Part of a small language model's weights.
Training: 512M tokens, 3904 steps.
Each number is 128 + 24 x the weight over its row's rms, rounded and kept within 0 to 255. Layers, rows and columns count from 0. Numbers have three digits each. The size before them is the row's rms in percent of the matrix's.

# layer 2 MLP down (transposed), 4096x512, rms 0.161, rows 3067-3088, columns 0-63
106:116102102147122148095131140103150147150165114117126160181100105112130093163128120121129091102111130101151138185129105130124164160178180124122132144092121137118109150100132123146098146083101129
108:151111148151139139151121093133158104121135148113088123102112129148105128158128094119114140128130098096153139128130113134101121184112127098103131131134088102126112096174103151135175158156147142
099:087134119120111173127126146095128145160135123103127142162113142185119119100148133150146054147109169149151169153115150184118129132100112171117138148158112097114168085118154131090133168100151133
099:081102118185133121122124161113133126112096152160083129107139130066132170117124105133174153153099116116153128153159147115121112083124146156144156141111153137134137114107146112079175079120099173
094:156161145083124121124156111130100107116084145116138104122175096140109165123144089146127090112082118174118121115089154101117120104111091068121177118101141149108176128135130099098142130148147093
089:140134107109115160122141118112118160094125090151117203135126093067109119129127084121138176140089131114106140155134143124180127120129163123118118124101088099090096127092138143148119083183157134
097:138124117115091124128139092147146134126146127124130101153099172126078130149140130106121083110128126110119149150143162090137130121135178118086120135101092114097141113127072119136099133144161197
092:177107130125111164145157128093178144076164128143140087172131136178120115162154124135151083122093183129108141124156165123104135126126115092112148096139126135146135092137096094134112113132119164
111:146115117136153173142102118106123156145155131097156128107113098133152106124111135135109112097107131106083116153158113100112134150129138084137116171119122116110101156145133119126116082163097111
100:106170067150132145081161129148114119104098107147141125100137147129163148124118115100147093116161100118157107125092120135141122118091140090138129119133136143181095134144126097140110170108114167
104:159081046145121162140133111180112102144114136119152150125083152104127145162142165122180105133096142148139135146144113116087127122147127165123105114119127138122167116138102123135134095129114104
107:107168116133148133106128160132118110121113091095144112121116120132109162106141098091133134103136124128160145114115157133139110133167181095148134129119122118149116124125115141160101128183142142
097:124115120119150150136118128148108080126129089121116104105088130117143123114149158097108120097118131118123159143118170088118117130139148098132187098126126125159112134165107134111117125131158082
093:134119149121129092132094150144131129092114170154104141111130140091182117101138112066099160087074091150154122126130129149144154138165120113083138126169171105159096140106112113096150125127079159
112:129089091134128092099122113144153086108113131137115114106142124100146113135147147158125125079137134152145152122124105130082121178122112145125099146187088124135158114117123161140166118120113101
105:159115101104108111101151123111099104132118099125160139146134118114107141134157171121138134093077102094123131149102136141172101103111130122116158104123106133098130125120103121159081123087111152
111:114135126160120144118112120119150135176086107147123104131137142157100102110116105148056132111167116158140088104130171122066134092127142093137122139161100115156138091133140128122122122147138140
100:101136140115173127172107146103096128183100161116114122137152150107133119107125103084164167118145145067091100150078118117118119160163157127160139107110087105095128167131075118121104106131121125
092:133148144109151125142147100133119145153114142191175121143191121124158146118193111131135136158136110123081151127131150135131128161118180106125155106148113132116115111088166107166127117078150142
096:113185154172148133117133152126123179147106140142097096137140140125120102096116120170111154174116116111142148093114172153110124098139145101160094077107147123163115114118119146128195129134140146
101:102092122102090137141094113124149085106129100117137161157095123128080145139113111165134094149120113086145111111103115118171078126148128123098094147117140152125097154124123145149085144155124137
105:123106061110142118146156114190139125103115130096123088130101133122166127115187076137105111142098117145139116094131115151104117097085155102169118180126157103116142162113136102105136092115103108
# layer 2 MLP up, 4096x512, rms 0.165, rows 3068-3088, columns 0-63
117:147123146123165166144132133138124135144120128108121141139141123121172140109168174109138127114134120179082133139096116154136153156140117095098159157116110145147091128092120130138165137100106145
110:141131121127129103108153132177079152168130147126063122112123146146147116121101102179107186133126131130155086128151117137131121092111115134082137134139132116102129100159128107151115092157116170
102:140124142103125158184123133129108138101116133100130131129128127147089096153147122144155106176137127097092132134160144149103147149144101153153092138138137126130131152096139140107103148108125107
106:123094153128162117093053148138093129079142110137112141133152114128150113130114108146115150093140100138128142177091149123152159127141086140117119095180137117115122104148124126106129165092124089
080:145107150112121141132167148113120138129111073117115144099076117111125109086149089163113107139135136083143176159158164111164110051095127164087120156111120187090176135148152155121147101126163075
094:133119131136135097143158185123122109146137103103103099114109156160149104153131079112111124065122180094122095102111102095114151120177102146111108119141129124128115091124095157136135157088144103
086:175151135125182128119127150111127137146124114128157149134087121116094135162141143108203112112143098167127123147130140159103168087130158163119124143162122144107144113135128180153100116143099091
130:133085186076162096088117121134180116152118118128112122106105075149093070152125123119133127123161121114143127113192139161129146129141157113139129129165116136119130116123117132158163128136119129
088:164079161108114092142119132122158103141141139132110131063140138141114124111113124124112089144130123098137140178146144139127129106138112107150104099146161157144117132115156092142127149114126093
099:119124136098103166163109120130134137152106152091151103147132145172125115128156153128134121103144156119131121149086128119095159117169154106118126089185133132128112079101121094138133087128126085
118:085136114097145096155105165118113164151159116134142162105119126146125147118120150079154116139114106163148118154115150088153126150132110117129119115096111094120154129108081122161087096123109148
095:099129108143108100106137167180106138098092148111160143154122139159153134057093122104096158160113138133125122157090128148126113153138124113118188098089137102123133175166111134120113106139171153
097:105093153132098112131098111119149123125155099156134135089125126117147093126137140145133157129154119142101122141127104156089105136101121134166091116140113153116122111124177119176179131130136156
109:133118144108113112121125121129162132092096129156095141069111081128142122125152118122111142150107132115179159100145079124109154120179098113144094145158114129105116133144152117129122137104117076
102:107167123097134123160121164118142114118099110120103116124116176166144135132140125170109108184097174122120086128137119134138124093083099156137130133134118128118124119133135091146196107138105136
103:101125140113115115146103135102171134149166135148132159115111162142144116121113142150124159147133137100116113091125122122100113173145162099127075157142082137166123145158111135144103100116174136
109:136100143122082130131115114126138143125173123074137154106124127140168100166105120156133119158116147132140133133171162128150152128108129154112133176130139180126145114130154137141133124131146155
114:124156132113095119138090128152135144110170150109109123139109158110107129200098107119122104138128122141147137154100101173140082086093128094116131141086135050114186056111132123160118128130152155
082:161136133172157141149116135171122146132133128105113041109134153173143128092116126166158100104090149162161119114127141137146104115099145097136124109127146144161169143109117099124142106117128132
129:128133113132199158135127111139174151132109130126094125099161103123137147140121112138111069127125115125113109214143125132156144144103129126107149108146146109147154129120139149134138152124106105
098:140175119128149100166133128151077146137134141159058119091103160167151093120131123163117121127097159102098087115150135080103098162155120098103091101092134142147103146117120133153140111151078180